Weights of a small transformer language model.
Size: 8 layers, width 128, vocabulary 1024.
Architecture: LayerNorm before each block, rotary positions, untied embeddings.
Training: a variant of Adam for these matrices, 150M tokens.
Each number is 500 + 50 x the weight over its row's rms, rounded and kept within 0 to 999. Layers, rows and columns count from 0. Numbers have three digits each. The size before them is the row's rms in percent of the matrix's.

# down: layer 2 MLP down (transposed), 640x128, rms 0.0692, rows 518-617, columns 0-63
# up: layer 2 MLP up, 640x128, rms 0.0808, rows 519-618, columns 0-63
down518 094:547537457503523540477512470459556535562570526483511423519508521514566522455520445519477507464498515498465557450451545482516383504496558525365349521466464557469373499413475502583506430438533494
up519 113:529602450542509469451495499470578586485556528443525498481522486442517576486489379507528637382493504519454515515482487359521493517510507514504478457484570492591486470401532547483569494520496632
down519 143:500420481583447509517547513538391446434560481490434494432501411510580504507464493492463453474524582485607484513569560446534421485500481588528458515576555437506557517578440536532468506513490523
up520 091:500555508519545498467508468563566547505440512441531445475459476411562610550453524547621579492391499564497527442482551448514486438549533546546434609422462536528387490497436481495526385426536486
down520 080:436430574510521536538472537418503492482522476412496392428541464512536506434543472542483535511574483527490509443498516480497522471549432517493296525487414510495487529452496434519573467471538465
up521 077:471570487590451498455470390551503583535472553422577414497484483516493550504415452470498565477445538544502495475488535435560448461625532511488467546475552492600447451446524464570535414546549528
down521 074:533560388528477482468578453521470518551435515458565437480494420488524494440436446518397496452488586500454505462522509455557418430529462453452428567476577482543414484413528464565493434485489510
up522 113:493510446574580524452444527531580560488411487456581505501440484528566551548461526491550517451455567567599556429466567526533494445538516508521452593524556493478491495509531516530526414517546567
down522 140:499402531493528504463511479510413475529563467460552495416513498544522507431528549422447446460473505407392449551503534462465507506547507515459468455515480489528538536456439473441484578501475507
up523 100:548509425521494506404484495541500553428511494491502556503455538576591511507519490498598498366493533560539501462483450431550546399457498510521516474507588470633501474399421548515479427492537672
down523 093:452479469506464394541507486485496410528456557469506566513539547547455495430562523529506451439437508486496510472469609568544508535430448511461508474504555427520350465472534544451495544528530511
up524 103:537537466555440449448510469518520576510500644446521496552510514446519461505509417518542570517452504493535536508469455452500469474487420485414483547444547514617435494493506501535525478537507542
down524 124:502461526552460453491484531502542432541534510613478464538516544484428555443519442499472558514509513409491535503508494475462473519456526544418445440520477577527466437489549528587517505526509479
up525 113:427561450563543458508501411456460603539513507468524492487445529434551482499520488540559579385461531528474527384512471389545506468490472533491454526461500513599438466483538509505558477489536518
down525 156:517375549515472496544579457514500473479476474535447539494525537577448489468468519411421420543561539542447552523523486615471517571447605453488579390547465494454618542579520487405478568506463461
up526 097:486481466534577549503496477541499468483338491485497524395508462515548502461410422506536528479418591555574573507445510491549466440588525530507463529454474476553466467388481410471566524508490568
down526 088:468514467557486492409452480418502522509584424481565350504560503508581498516544469420456515495502526510521486465481513498567455510546481509494296520550409563522381536505421504565524449482512536
up527 095:513566476526500521419425508530545543558502476453609473539460526524503647525507495470543541478417505519498533490454542485468483461575469584534479583468627483528458436498474437509545388436520470
down527 093:514504419487608476436502525548383502455494431485599492513494552524533577502462515464449528487446436529386500578419427482463550408545523548478475513473462507537480432470520469448515494470609562
up528 109:383511488559489423493445507442494507478500538471546495444476534498551509436524457498602471521421513485508469520522503500621424564507418615458497550493512528571457456425431500523529510591617483
down528 105:457449581486474417538549530386588568538513446504504484451479455540570425451507431491453466575540533508468460498550503540506556498543504484522526514511493511556548530440532526546435530449409470
up529 088:525625437530494410418520475527629602490520444412561491452480536530510619508448469467539499440528569543462507485546434436496502468480435540514489551502552452571450344494485475513600445461545514
down529 082:504573452530552447460546582516588508474536524480546452433476493506486587514466489501516475501529482579498557555518583430519462550470530467539434600478515458547495412520418534484529473476583626
up530 082:496627478536478493431469379558586606525508550432531418492512440498515606478487421512495568464457551559463507480445468448499454476592526544507476472488552476555455469481525483556534346529509511
down530 074:471566438546501520399533455504556560560510557404510483468542451502503551488468413490425531482535491534423507404450468486488427409586507454535458447508550538519427564481516542516503504490513584
up531 114:549515497561524486507401527471610597559516501464519439544499520525518547479545436414467457525511454473482475473487488496464505484427427585443501424504523509544445458490496502495535419577562528
down531 101:455517498450423553549572485504605484539520570496488512507465412573533496538544537467458386597537501492622432416544571555470482547520486493489494507446522421429466487532455457448415467526453507
up532 093:528455477492509513528507470459442517490499542443455504484493481484565467528524536526600522394496574553582545434573477492532537455454495519530500485518577459562484517505433439502499483571517629
down532 077:478456523471454500579475449498476437509509508439400617624475462510508533481436483545505492517507531569568435578602520461482590549477488464457522510443558483621370407603498461517484469455510457
up533 094:435635471530523493460489446549520520524479555450581510505465507479598487551523520566527515494447489550517517338385517466559456457560513561545472630463527506505492495458538420534578457461529432
down533 083:477469497513426504506479548447468494574489446430515449485519529471497504484463597526433521465455496546472481503558493531491568441494465552504341507497473429523459543468488422573458488458537563
up534 105:439499434648520476481488532493443524497455576465572516392428504512490477462510514518522472444454519507503525551428510432472513519526540543334523507488557505522494432418484510538549476462561498
down534 118:476480494493455514486486555532438493522550537475451509440391561441499573475523597409477452538522547522514464503521503435476449495528508479422485428581491551395463523427482540447468562486537584
up535 103:479505410515467440460444405490465583521522557455514494507417457414577439513526488536526587462478587572496554493523480368551444465535460519538453564466548480541458470550545498604582488514579541
down535 111:436384477465483487440498489473529465524485582524504517510494568404383473438483547617505453541474536544453506541526484596522442432459551479456517480515467506506523395534491452590512523510529521
up536 072:508474464522579489514479473576553485550430574425501454498467417490484543486441467524530481448416513527490515419471603463519428522592464530501451493456493485545418527422484409496535440563527546
down536 067:488409368567549476526512502509467475521401495447448483514500432523544561485507490441397511346442487483523557465507555410611451483544456464472374471496522463624420509438471477528520489512455547
up537 130:447501434575460385493556508567555499562500516455503496517469540510509475504464448563491446549514545510498442483563501489513460567503423491488446503488587491488533480508513497499527535538613485
down537 114:586504465552408546447479468498532644545461545509439469528557515478506544448480572521448533517418439547518496545529490515544485490496598503428397460618559526536561515450545506432553480583484444
up538 101:469558419497463442461494493496565514512489498440583511468540580478469679452428474432530512485510534514494496538436543463506471509475477550489481504460605488655491377486503479410518449501508551
down538 101:475574449490512450510524566562615453439481453464521539453523489525602585465556484479495482446448452467379512429467609469574487589534444494497481538548471456558520440438612431450508497468545576
up539 110:513489446532596531401450526553598543495458497439587479526469472544518658542460538484549524462449554589593527410474560518508506430547509500517439562507585510497470490502492502535536384489549511
down539 154:498414469507579490461534475514407516544545463465573485455487542528502505430557542444451439471455462443377437568465508488435536486526490521488469429528488516537488516447459472461468562502491488
up540 085:512586455556495408450454458504577556527501574447542468450426507432511588504478465495526573469466540542505522473428456435535472390566452545576448557477536519557426472475426492502566427486565566
down540 074:507530455607474431463477437495536412558539544404491447436491498541579648546410470483559550440482488553502434522446512431566445468564475484452399566516490519494550437453492491581532486439519547
up541 075:570557479503486469501493499577538547576449526427529413453483484512514629428457455430531584478455540543523498528501532463517500433605458518509423527468525525582384455473485466498547404501502563
down541 080:587496474589502477455480503525542499674512505472558408457547448562465565480508455420509545503472467549481482536526565465590476537503432528442393508462460471536415430461506476474484477514514531
up542 097:461628448489552525496447558537564511528450508381598472457451522519557611482514541488524517509418523629509537442434500490486455479570480536490428593458509474503451432555489434499523418463534462
down542 095:495524571519510546497446516491501501506480472446608485439493549512508565410536464463495548540505458559429478521449497531553491482574494554497432546424470396527557485516429447417509523524514491
up543 135:481499525501573475502518532528527543537521566485510532477389475458519497526511565557535541506527504480548515403443554294470538510532441545431454574507433474474493478515543475490532489442517425
down543 138:490505546542492531508590476508526483546469494517535532553397506492545439552444439544442487436535507428531499475439377453486542506489449541540478515543698475526417573482489522537522429562510534
up544 103:485526465535431434410434421534610574559522458397535504571564548490474566553502486498541543463496455483417482524568461489500510456448483519599458531454609468552508524510481511493563495501502566
down544 101:518445498468523436427545481511505469437532424445502453478477442508480599506414492588490488443485558432448423550580499533517523554446478507380452460514511500526509543537534594501539566568471498
up545 151:469500515580568486457532481548494544587547463456583453456518479504566467452484514482502534440466463461452514522484512469509479462480498512444392453452554474592403481474426415430527446474519469
down545 131:491543553499464553502631618406486453456479500564466514525503473467474520489550469519522443547603454426465553501454461523516500499523517497495413436578472490454505672472479547466490562528483467
up546 093:486474447587552468458478452567585510524484549424521479499493461433587578518429514534578484492371577622554525485477621454513462423566516533520453558450494545501458497529391491513483429480516511
down546 088:527427466506486526453510483488473533502437517442449443470466524562524607409525581503456503424534564497448471489481505533561450417585466558434370469493474509563443453468487496552522437513529509
up547 119:491500451583552433496493485544486528573521509505553457472500489434536477517510544492482453438459543487553543532404494415516499470464500596403379496487471505577449479480438455450567480484531487
down547 132:535435502477430486608512516535417515404528473499458459449519468492486591461528501497516425440500463490478553554575387522529449540446534440560498445544532484509469553489493560428500542535452496
up548 081:542535461496494558477501409546577630507496457399539537523441546406567517524585475416596495478452470613535514545511548490581467512464504514519492589467491523560458523543411465443445515465465512
down548 079:597439478517544479419456448508524592574519498405517648544564582446524456505491451554468533510439476521467475590494514511454534538477465493576568514494520419545508557517460506525449555523465506
up549 091:482526472569503496443417446502516494517393525478536510484521410457595527535430426505515583461449538565592524472484544500535463426568475570542487563488504532532456526444453519517509427461531534
down549 080:466442416543576564434467495396477569522456487451510427505449543550540523517496497448499459520510536470452461498482488494511428549540447585411350479521486574543406446503455519514514465490558492
up550 078:537495483540580456515467522536553620505461545468526388466478503483478575507439433514497500478376523462533559424505495444518480549494533560475451451517602517551455472374521445455580469551528569
down550 072:499524456560491471453490468645576553563492465412475457424516446524548512545439445501478516320520489511527563474526496453514499504516518578461490516412566534554392493416488401483564495452545573
up551 119:539592460542479455455545451516530524481543505470527500493426555528503565474483471475593563435539490576481503476506515375508481513436395512507503497492580422620509428379496628596536512498498571
down551 118:469539564510565523447497535414478538552454507455541514529529533546494533442557493460503621501377365523424551490464551534399489505445523486461538446461538510497415478415515516389468457526495481
up552 115:549535470499521453505445422427492475522508524482576462446498506488520516570523520479513530489438481560508541396484460516598387567569479554490479584493464513546400535420531418442518494462490460
down552 091:462403505550470565549501497553391445491513491421528419519631514473475549556573562519548493486518484473575565546515400514506507569625545492474458524514462465554453509504455492449410564558492503
up553 086:563607440536456522490504486531520557504451506383572473457439501459535584491481459500549520488427514638495542513460552462516445450585496548525432626448501487609351412531469394467551476424482520
down553 088:549489471471391481476536434481517444558492503476545444424497432450432576530508501525523509460470468578526473523381520427547492502595538615429441543487474468521433453427456441399548608466497515
up554 105:505548523522492497398500465587587537589491487439521455504471497493486686488445429470618554513496490515458549512491526461469468462528486522518525461456575495667438470482468508457490423477516513
down554 127:479493462497609442477576507566463512493508534470507490450498501508441586456533435536526524433470465525390540496506415464523545482517481523488443481539438460598521438481592563533526576468626539
up555 093:511586517564494451450474499548539471627464468464565508491428446535567581550509443469460590431512595504489495477501465409465406511487446530471476548489482473532436456532521449593564474417539500
down555 092:460454517586468443425482487497596502557517547404532451476480489509549572509501414517494551432465488548432580556552502440480509454615536525497481440529570541583428538461484483494526501442538555
up556 101:484563497507511484420470556522592553518489490401558522512484515494456585472409440428539457521500558508517510507483498469503488461520402529448538488462552465606489427466472534528507373538606505
down556 112:490524485477489439430476566522530524450569467439491417510455501564449552482467420487490447546531424553425516509499475552508523465505390484452529550528500496522480490506508525523453521418679561
up557 103:476563447529466387415477449530489587507518616490529492487450489487588503557543522522516545476507514527477528386411492456632434512524537521520483633508516480536479492557526513601499490459518482
down557 091:491473454493398545498453407409478493566528525448528468520460531428565427467499586498489528416511481484438447480536496479518483472517450503503457518442483466580455478543528464487499500472523473
up558 121:483575483539479389463375511520530516602535539465566457528518530490474611475525441515484438494523520470536505568494477467562445506362410508423492489523478493545478500491514526486581564482541501
down558 112:530501469547568499519485445535410537563479539514461575504474505531452525572465562551493544603551460559530468419478520420484525476501590517500445599507375502490533511551471502472520492374569442
up559 113:448469478508504402506515495561539483640478477427469471538539375509538505543544522560460527513514503468557536490511449444479435449523442478490493458502495474550411470557438545489567548512504471
down559 099:533511555528450536512474426576487468482599373534488447655419504432499498500414458579554532490517447542481492478518453522455543447440498495517407533515482482423465457443466379479572568458561550
up560 110:517563411547502514493454502583500539514513514468540462464429380515554564460532469478483485515433490447501510504470479496519462538480394569392461477514517505624475444462509482484514533486578520
down560 088:500564569495449493460460497479553505540538496430513597540500484532523637491490467494519496511455498500495427597565460469404430526538458534531389557477504489458452525529514531526527484487571484
up561 102:464495420583509463493450456462479492517511491464517490439451534488562514449534490520480467465466507464448522552547455470495475589460418566483464513441513528491463406485556537600532418572600489
down561 131:423435452533423484509480501365598489517467571539574442455414576532552409453465457529465472574527452421500441528555472540443456544449477484467541502489428508493489472522493531544615503496540428
up562 090:498536505529539485432512469508560574504486502441553462527439435463500512503494519574543582445366495543505521403447535327548531421502415531552481545466444514555442459373492433444620429414539505
down562 077:464479426563491455533487423414510535499501471329526472527457477550571525534516552495523555460439490546523489414488518497401597498546458527489379581456575512515473556448561402508562506497523502
up563 111:498509410548599518450467517550590512487394507448563496518487438514560577523417498513550522455421595602621549432497535542501470449557503514526466605488548536499494501493466503547535409509539544
down563 107:461406478486519479421554496498431473543556429518512477401553530505508548455509515437483460473497487421371474540520526488462458514531482538378411453532454517512485513433474486480493548509491498
up564 114:527571455466478511484548437433532585556490490458528515411415481477480474512484530504594624381534487601511532472444476351555521580454470480535472561445525522590478492505486471474515523515546565
down564 103:599457452463503472552501431425530563538541494487436571538480469511480507482546554419454506485455472556556476440365568464507517528502508401489515530518453545528420521561494546535474604434547528
up565 093:518631512544438429405517364514507575508522505465555467503447456525504486540571505529587572423489481562481561508430518363596525504543491526476529558476502473573449437438499474497547487425491455
down565 090:518525467613444486455561494398466519517529483532529482454526456486540566519504494525592533496412497529453502475426518470522528551484524474511413449460559585536428440519503495436542510372595483
up566 103:486450533618514442458466486595519467551445518479537564465431530350596430577514471525465486514510458488513507540412492470481473519445521577428485565443458493486521526516492437511499531438538471
down566 103:497549613462437490577543541455556450502469561475512512485425476533556449487519554470528431471544594490531568521501531581504451557572540520478441457540396506414503533430446479404602580528436531
up567 100:475623415535530493427436460525449515533455525478527490443476515453532566514459476503513557441398543585519619524498450491559423505569489499519445598457595538522485480481493507561541402502548517
down567 103:384553390458470510487436517417388498541432486499578511540427497507476517524513541583511486484487572483457475460530470568547452553600444519572426556471446488448463485549455537693378537478505473
up568 081:487549449575577474478435449587537570505464501440550441456462487491529569509479502523497530455433536561534578408475549405560485454502469587512449553468552472539390444520453480535582448458597551
down568 073:520484443595463473452491528494546573414520443459526418492470445591510562462596477502503543469528497564444504450472524519476447437513587599442459525408617557537421498518482408575469485481525555
up569 115:500537475539482369471550475636525494550493522451534522485396479499556484553447504501507540472503521457508466525432502529516450528455442537464535472533507539495501470514434520487482533460556521
down569 097:517424512538411579451506539489472398462512555510465484584542455506544543509539476457555515479509465510551487476541437470546585475511462534521458507367510527528434585446497466434495533494541510
up570 098:515539499471490447422490541538514506484534513496463509399490536532542506608478558517471488480564661530558536447446449505625413535516467536494466578524617495481477449457433498529563480558564599
down570 082:550519518440542456429492591535544544471593484497420609509472516511445491505497511486468526495528570462482482466489437569556410672470491421516497494601523510480473455560499560533530541561500470
up571 120:394548406535510457496438519570480489494470467503549453478433463523641504468529518510490488494475558474495518542530516573530421567472410604463502525440485486530488512483513488599518494531622445
down571 125:591456517494480480533500462506489519546539546557440472558485597486466386490493501549549455459507589492467504533502510582538488564400526537478554454543433480570530411471568374505504492459475544
up572 091:436602490571489401439442513508551505468536487414515494561497515475513500546454509581550529442495491488536456492443573457583530480418460557382513473459508535561472443424487459530567498557642551
down572 105:473553490529494443525529501436547533460508486419505485483410519497500538463492647536542480547499481507457546462495465500425473494360433504485562507558467621532531492470460569482536531499551415
up573 092:493734466494419416361440481476535535505505543441552478462444534529518566551509496525504543424501544600456528474523467437513516483541409530506527564462557462530438432539487538507502467405496532
down573 098:427646439473446445454472466500539485453570477482560556464468495460585542540544494469518560502474579560543492529422580413480440564548469541542499572515510513481472450495490606521524495521545559
up574 145:523510529540500417504491490548481493550458530479494483402591505476601568590430436573608532439491561562483546496536545535614449492511491612489496561462498513481504421480559524520502429543477504
down574 110:544496455459485516554558467545471425443516495519402603462489469537460517570445421564514505499594513579566433503537507544540492544484520505570628466499510491426536456527578508436458560457519508
up575 080:435595466556506498467465409492536544485462528477558460434429422459540548538520423564572564432401571564533565414453497491505464417525478500512469559500495430583472473461458451484563452441554533
down575 075:431506432530570476411498512463623536488492477403588459557469501471559481471542498503602515434485512547495523379533528565463401503500483463424348507448534532483381511516517424554531457464500512
up576 096:462549437494553540482518509507579532506443444436569470480460498441575544551437545574586598493461522556529527374461543470544526407576523532563449598435465567517417497534445473481569381445530542
down576 087:482465491540551453508467467531552502487573420448469445479488512500636541491504479488492499479584477470398387514520461534560488525492388520491346472490530550512505517434508447551559457481530459
up577 091:441555427565535406463424442531535511495493582453517462505524495479524591472488531514547529437414494536534549405489551495581503468550487525499458518464583567557441488476455535487581474412579580
down577 084:528413474533512460457470489488448520465482500399539434511564552520591559414493495398479488557495509506375476499468523550453500426489486578511460444503497501612423487509492454569488398476462557
up578 103:538603433554559465431491392467650585517539533439535514517517491448504473506479456511568488438515501530535498491489435400522456499493444479517450437471520471583497426431499549487564496575560620
down578 097:488563552512492421546550463588533454548530485415500467472399488529530441482478471520550462423510481468508497533576450477571476501452445495503471497559563493518524468521619464551505463548454488
up579 104:460551440562587490404407493479504515506425502445565422531529556531487601539480522417507551509389476493465508528504495550538455516478456522548445568491638455528513471480524512559490394488579589
down579 124:491498514446525444472459611485429453504568445505612537503536548520511516499520524453477488522455455450441489544519446462520458523497496512441512514539616392442513502519474477519520522455485526
up580 104:498642414527429455468414515497517515540487540489536496522463524459542601550501443507540582514510571563521486584465563453534515505428461507502515584470476511520504416492496560510512546500530521
down580 093:364508496490462495428442571557579518524556595480463483513563468530443406542481527549582533530548535528521369422583447574474454525532546561512420532485519568452475475519421461526496482467485410
up581 075:472543459544551532448433450506563517539428537474564506471442465473512550476473455495525498432459585459513546459465457369593459460522496509463447562534490481524432456424463396501554417427522513
down581 081:526431462554500534457530494470483567627504444455545439466525498486574540524479543487479568417498551478529487456490542507465367519563395497481419546438519500591412563563535350485538534462537559
up582 085:459502499541518496512455508588479471507414632547516496475498549520563460507488432544553535458462522536597502458507491503568473528513520603437470501456534481524476498421473483531582517507516526
down582 093:509532483585482507494506473442612549514517460466515508384520503530574479502525554471474480463444551562535522560491511516521479473565433545449493558464408504519361530523473512494564372436528542
up583 108:488506495624522463434459504509571532516513467392500506528474514514424548481416387541520511502464511464507465495533610489452450533548464562484496451453574519528473456504526514439523437539648525
down583 111:439553516494546526540465557404543444555475388442522519534486415520426498549524513531448479525539571472489460410547543524429536544485535491472521474490469528535462440459542542522541583459668508
up584 082:506491488530551458475514508545506593584481528405562404413506509528508632456463514448487561491472546474458533512503475433526460437507454513522445513477522562597417466472491486495570428476563532
down584 069:524574456629625432472568478568495483534558451421552450531511482535536557462445474420456571558524438457402482516531543513585547472451441509464471511488474544437469441474456547490460489467530592
up585 092:487523459548566465474446490543525500504530546456512485489456453499543631508511527549598515404420517591561548432502601466555430480540504506460436581445515518537451497452500518495540398435568556
down585 084:496446481528532503472479523429515513517465490439532357488505499494532566463516540459463560498492493529393508501477505523463482459536437532501384449519481483600387535487511479548504436516430535
up586 116:395554445537536482493451511584524495528478541454631501396459479495567501425514488532474482445420533534567523517393494420603529545498459560482503559400497545506488472484505465512536467511636501
down586 168:534411462548489439451529536523566581452471453570557480474519526495468502485504562480551390498495492540545423481509509527549446491520541532540534516595453381432558516516475397495530565450501434
up587 076:454560455569480441473453382539527539549479542413561458441471476440551589489472500507537582421441533539491524465477568481555479456532480535535437587450508526596417452456469441513570419473526484
down587 062:528545444612528479532494426424559523593440517444480456441479474503505544490498560502482546455478551497499501376440514508541525499550481470475417532414493507507454471443501356486542375499517540
up588 102:459544441504532549426527542539569511498467506447571487499428469529503657537514600522534549500448534566535553413485549495483499429545489566514464598501492472484446512533498448547537428427558512
down588 120:452528470480612487510500494536459575520519449452542484455494595510534528429478613478466501587463470485371448577498438491447546499523447510500479496475472577530484491497473431523518552490551463
up589 083:554408455526520479504507551439605533522406532544504521560477500511520484505490564510637443495498519512584549381497537546556532472417526511484471565482525585527509566532412432446554410497467501
down589 075:596465501430469478483529521427597505528491529553509643454517496455468511534424519546555469507508585475483492510501491527535541549604491524474648580510567496509555438511482504430468428489349551
up590 112:534601491475511522555533468481440544557382551530499521438455435436519497498486510487607545409491566536531547437445475527522529482564512562476472607482435559529469503500442459429506398507480600
down590 101:490492420488540487506510425499481534582437452449455538524434463486450517436522513489480454502467533461585423540539487548450520466560480529409541505557440574589463550550538542452479492499517442
up591 102:434487437528540387454420485514516523504500572462511503503527453493476602462505482518565573398444444562489533397510541464554424472588489533518448513484535547543451480467470522469603449439517540
down591 102:527426447459540514443473500488505583488419466468566520518457564533503517417485544438460500564473453514394508545529503515431529483529463530534509450495492467602453552532502426472518409498432583
up592 103:463575491475508465492502469513512474638429464492525495439431532444555461563488491618516508554469500504565479435502515507611474508459438601480475544482553472496523467450452422500567479538479545
down592 086:432470440584522512485527451533519505456522478535559513435502488502567489427519545467404507473391473541590517543585566545521500477465473535439467441470461484503500550460431566492492555464581533
up593 136:485502459588563472478545482562468557564549508382519424479537438480609486464490480439487525437444476457511513505492552449490427423539549502471450471477560471579410535470429471485477478453533480
down593 133:486521552516507512528551642412471499452519471553440533544531495446493528501567530503534338445560467429554500468512508513516491490542581488514519484527436496440504653509491525456518572536399522
up594 112:481580480573488491510448507525504498541460556536566520528447441415527440438532537541528489388489550583554502369436482494580511446482456529510497489493472534537485528457452525507553454488506448
down594 093:529495594508435550458483537543516427557542442553470554496490483532449519510543549558534450499493491467483467506528477523470543530468467574701563417515504501554530474511502495583393484440493529
up595 122:378540507542494396503528487500434473601494515476572508462398537435537462573514505570487475468505528459455538476433536480574487506492503534425502438498493461475518478487470392556520525454505485
down595 093:428496469462544513500533530478479444478532557535502514427623483501553578416535422488468544516517442447469537584598513476531540520441535496455535511410442529578474524498472551585503524562462526
up596 089:491568490543500472436428472569521538492455527450546506427486449507514572539431519492502519481448502561504577434528529463527478443536456540561444626415473492473421510539454511590495357451535528
down596 088:443484494530547453459534521462526520587510444390537504481497432498539488519515568491541495513561528512475491541525567576540413468480447586420430543351475518494470479548511445539531586497530489
up597 094:445517441646486393499481434463436489505497581492593499448486485504560456477479516474486478408406498499543499488438491474546499508463456591446444491504523485566476456442482474531547501433535479
down597 117:479360444564501483560432458474442453498585527511408436504537534530605478568448434497407423472508465480492473511577425483575466480549447552500501405547581522556510513529445532494460526507529530
up598 108:545508455580648533439426474543531509572482474499584491432526469533484587549421455512558516473430587575555503472433520534543442443510488544517413534470545458483469466476523436492578416508498522
down598 140:567490532474493488449498523463486480596547420565592450412471461501505479453575487421447501427478462422395502557438537470476499512544460567442490473531449525520509530451514399471536547484452513
up599 095:501649472504490533411420454546556537533420500445586495503496466472512635463471418460543620427432531506483542474511478463482437504618526529494463568511566531519473450454564408527551445513540492
down599 090:466551468497527483461378505441568572474498450440572474547529524436593555522477444537375541453429492540434441567521470486416483452621520488536511503466454497487465550467473360471391445495468548
up600 108:476560537521455415522465519542519570517500609516536537480397500519532519494508525473488499509546550486525513390395571441491530455547509487432564513499459426461505388500480605521534490468487491
down600 098:465548547555533495546600532528449450469520450523578401510511601469600516487422484520426468491521531488433604565495500497487490421518528530494428462489528578494455384475423513641462528535592550
up601 085:487520513549519495496476497508615556536481521457544458489485497486608582525451496504560521508495576539507543436476518456483424431592498487518444555457507490561414525550411510495522467454554482
down601 081:483479505497563441504509426450531529534510484399471520425470537539552606446560425531580499550563480491439452512426517450568449526540487525422416506439475505583483528489459437484538494504435469
up602 106:534427526539527536468413452558467517531405499538506514434454444428503523544455470468542497516495502577545527485452565518509427496516499527443449522484445509513447593412445458458531489438459563
down602 088:480483477526535481508474477587492395502481499499452509547595508587504491593593499421544507537423523531484483425538471516425459411342501569521470523538504592470537546432427529593400546548452432
up603 073:500548452582568472442469428551527595558480530371542450492463453552506514465520476461525545449453562586544568403404553422487388495580440550473438508485537438511434471450490512514559459531554499
down603 064:499529472538600481475560487516488513551492503367511530606448457545514480469561510435521577449410510579599537399497544466511387469542525490483438443440489531557428573494475487451521481491481506
up604 119:494513348489568442485520528449542520591412481497530548442395516459571480473534531576514499488516524470541499552520501476571416513468419526506448564508522571492520513523478459680503442568510473
down604 090:578549540556505577441444436492526471491497463538562458469517651505571528399473512521489469426501463586477490489426463568447530523572518510578424443511449498466483514525506435470490580476566509
up605 102:473603392553436477480500428443548599577552555472522557525426516396521463471578450550591513479526521605514517518508489415483471525517486506495495490455503464585516423461493473502547460494522559
down605 097:552541522558592520540604493457428503499422500518506544467410426495566466485511465491517452467604519520540503506506518483522464433486411539470525586536496573528593495557526505469497458513431483
up606 101:489511466552542520401449523548597551487472479429541484500410468529538686535473570490557508499450515575567544422481550492489497394566515476533464549524501517493455515522498511541538402436545508
down606 098:449436455542518479443491448494462583464525443383541495464477539527518513419531532460462430496468477517400416544467496512441514509518517490455500422452482503583458498483438426452499518491506464
up607 106:491542543530438386486514464428496576578438602468513513506448579476554469530515484583499508441531564537431514477452500417520559472484480513497569561427520412608523486420447546514565477526445488
down607 094:515539574640462464514456479513488514459595464562506538477510540502556472551500450520442437518535567514505429470468519582444486548437560528504497518402461532473522522488389455482568479581505462
up608 096:530535439570465466520532489553461518490526652468494482467447381512524379485529474448465519453505525439550524502495495469560490462437447541432550492515511486482489467475466517501542574427510464
down608 079:428501556500505486453564383479474452479476545420498553540394490463512450500541585489450553491479480505570611559433501479486437491515548574539502485444479453500518482559528401567559583462445553
up609 097:469667473510500373494521444521488529509518546502524511452422537443506484507546445532461549486515564537510509461494530388542465547469510530457504525487485485526503433483557543551527503507511558
down609 099:543480476440511436495582491413410466380468519468466493483476435575474568571562446483475535516559543514527445506530504561417499443522414512491563490537577495470555530546609510492512495477520465
up610 095:524517547457558499489416538505584528648441537579474472447472471501544528536575539540574492508496546522529511330470483464507519434520461543474498581511473567472480515532496437472533291387487499
down610 086:554468486401502567552460554435526473478431540537516480481470517517505594517492487487502456493423563515480526483536505469494593445579519525387493471456482556477494508535490518457469416513480557
up611 077:471650488508521457457492404589579551531520513417528457476452470451542586488499496505533592423456560568503525512490537422512460428528448553575453620478515530558422451448462422497539425472475450
down611 072:469528417541515526470576513480562469562524498416514419460490438554537545511525558400461538486491460564574494395428495504556536489535557525502374467497463521520386482420524412479495452481554525
up612 084:463625477578495450462508429481539627495491506425516478504447469520485500484539464509538522474477464562567485457510491449551532425506377546450517499504562479554480426427477521538522439542613578
down612 090:514562496521470464440562500531491539446557563460502488486451482565429572528475502532552496487527372594483504506474505430481506503432454538515503537551523516464560526540464557462512451506575452
up613 079:544574489540562449482524484512564609475518573395545354478429514496482589501502547459571526463432582602495529450443512483525503433576519575467462554465539493540412434433447401451564468435490521
down613 080:591492463602562474475524489573571548529448483372531390460509449517522558543503514489472535513434484579480519514502533502584494506491446553441391550426499513516396465436406420449534509422466584
up614 082:457567468505537466464445471505563490554482492398532506483476535525536585459497497493536501448489547513513541495479472497562465529488417578447420606495525544535394394470483458508608527509576511
down614 084:516497427558592412386471505534534533583509439500564427456570461473497487544465416572507462481486478520427559547537565450526478460481442637452443543450541484497455495389465431459516533508437602
up615 083:411568470556521447456516489530528567548503542432549514440434472467563511533497539512539572473424516555539528404482562438569502415573402523557452570432522552529440457475480494530566450415545491
down615 071:503408483612526490480476489489500584533522456410514498508536469533539547528470547443445551493473563523462502425455495498518563373499402534509365479486511462569461553455484497473533411536537464
up616 100:473521443499545516465495534551623529506442485437562459489428477503535656490459559508547513472414523569531531437475534454470520450573487489522405597483460549515425489514425475476554438429540483
down616 101:473465485495564528521538474468531528532520405462512430463541508503548550400514495475513469472564420522392452541448510530462511523483437563428423487413470513546474507490492376431530550481495482
up617 115:389459474545522439515484491637514479549460496487544466542453443442519516546407527542520568478450471467524496454461594476549538447444468557476509488459515600482501506497524433546524510502518475
down617 118:530517483559641441434482476465576541501520498493566506483465545517596494570455500622464521421567479465493503512465518509539492500569518551508490522468545537540560521508442457531472503476551477
up618 094:456493450530582497463514497556588504511453481454542478521457490470553616518482546516594513475447552556554526328508563491527506396566478501481446547511494549523469498567455530506564393403554488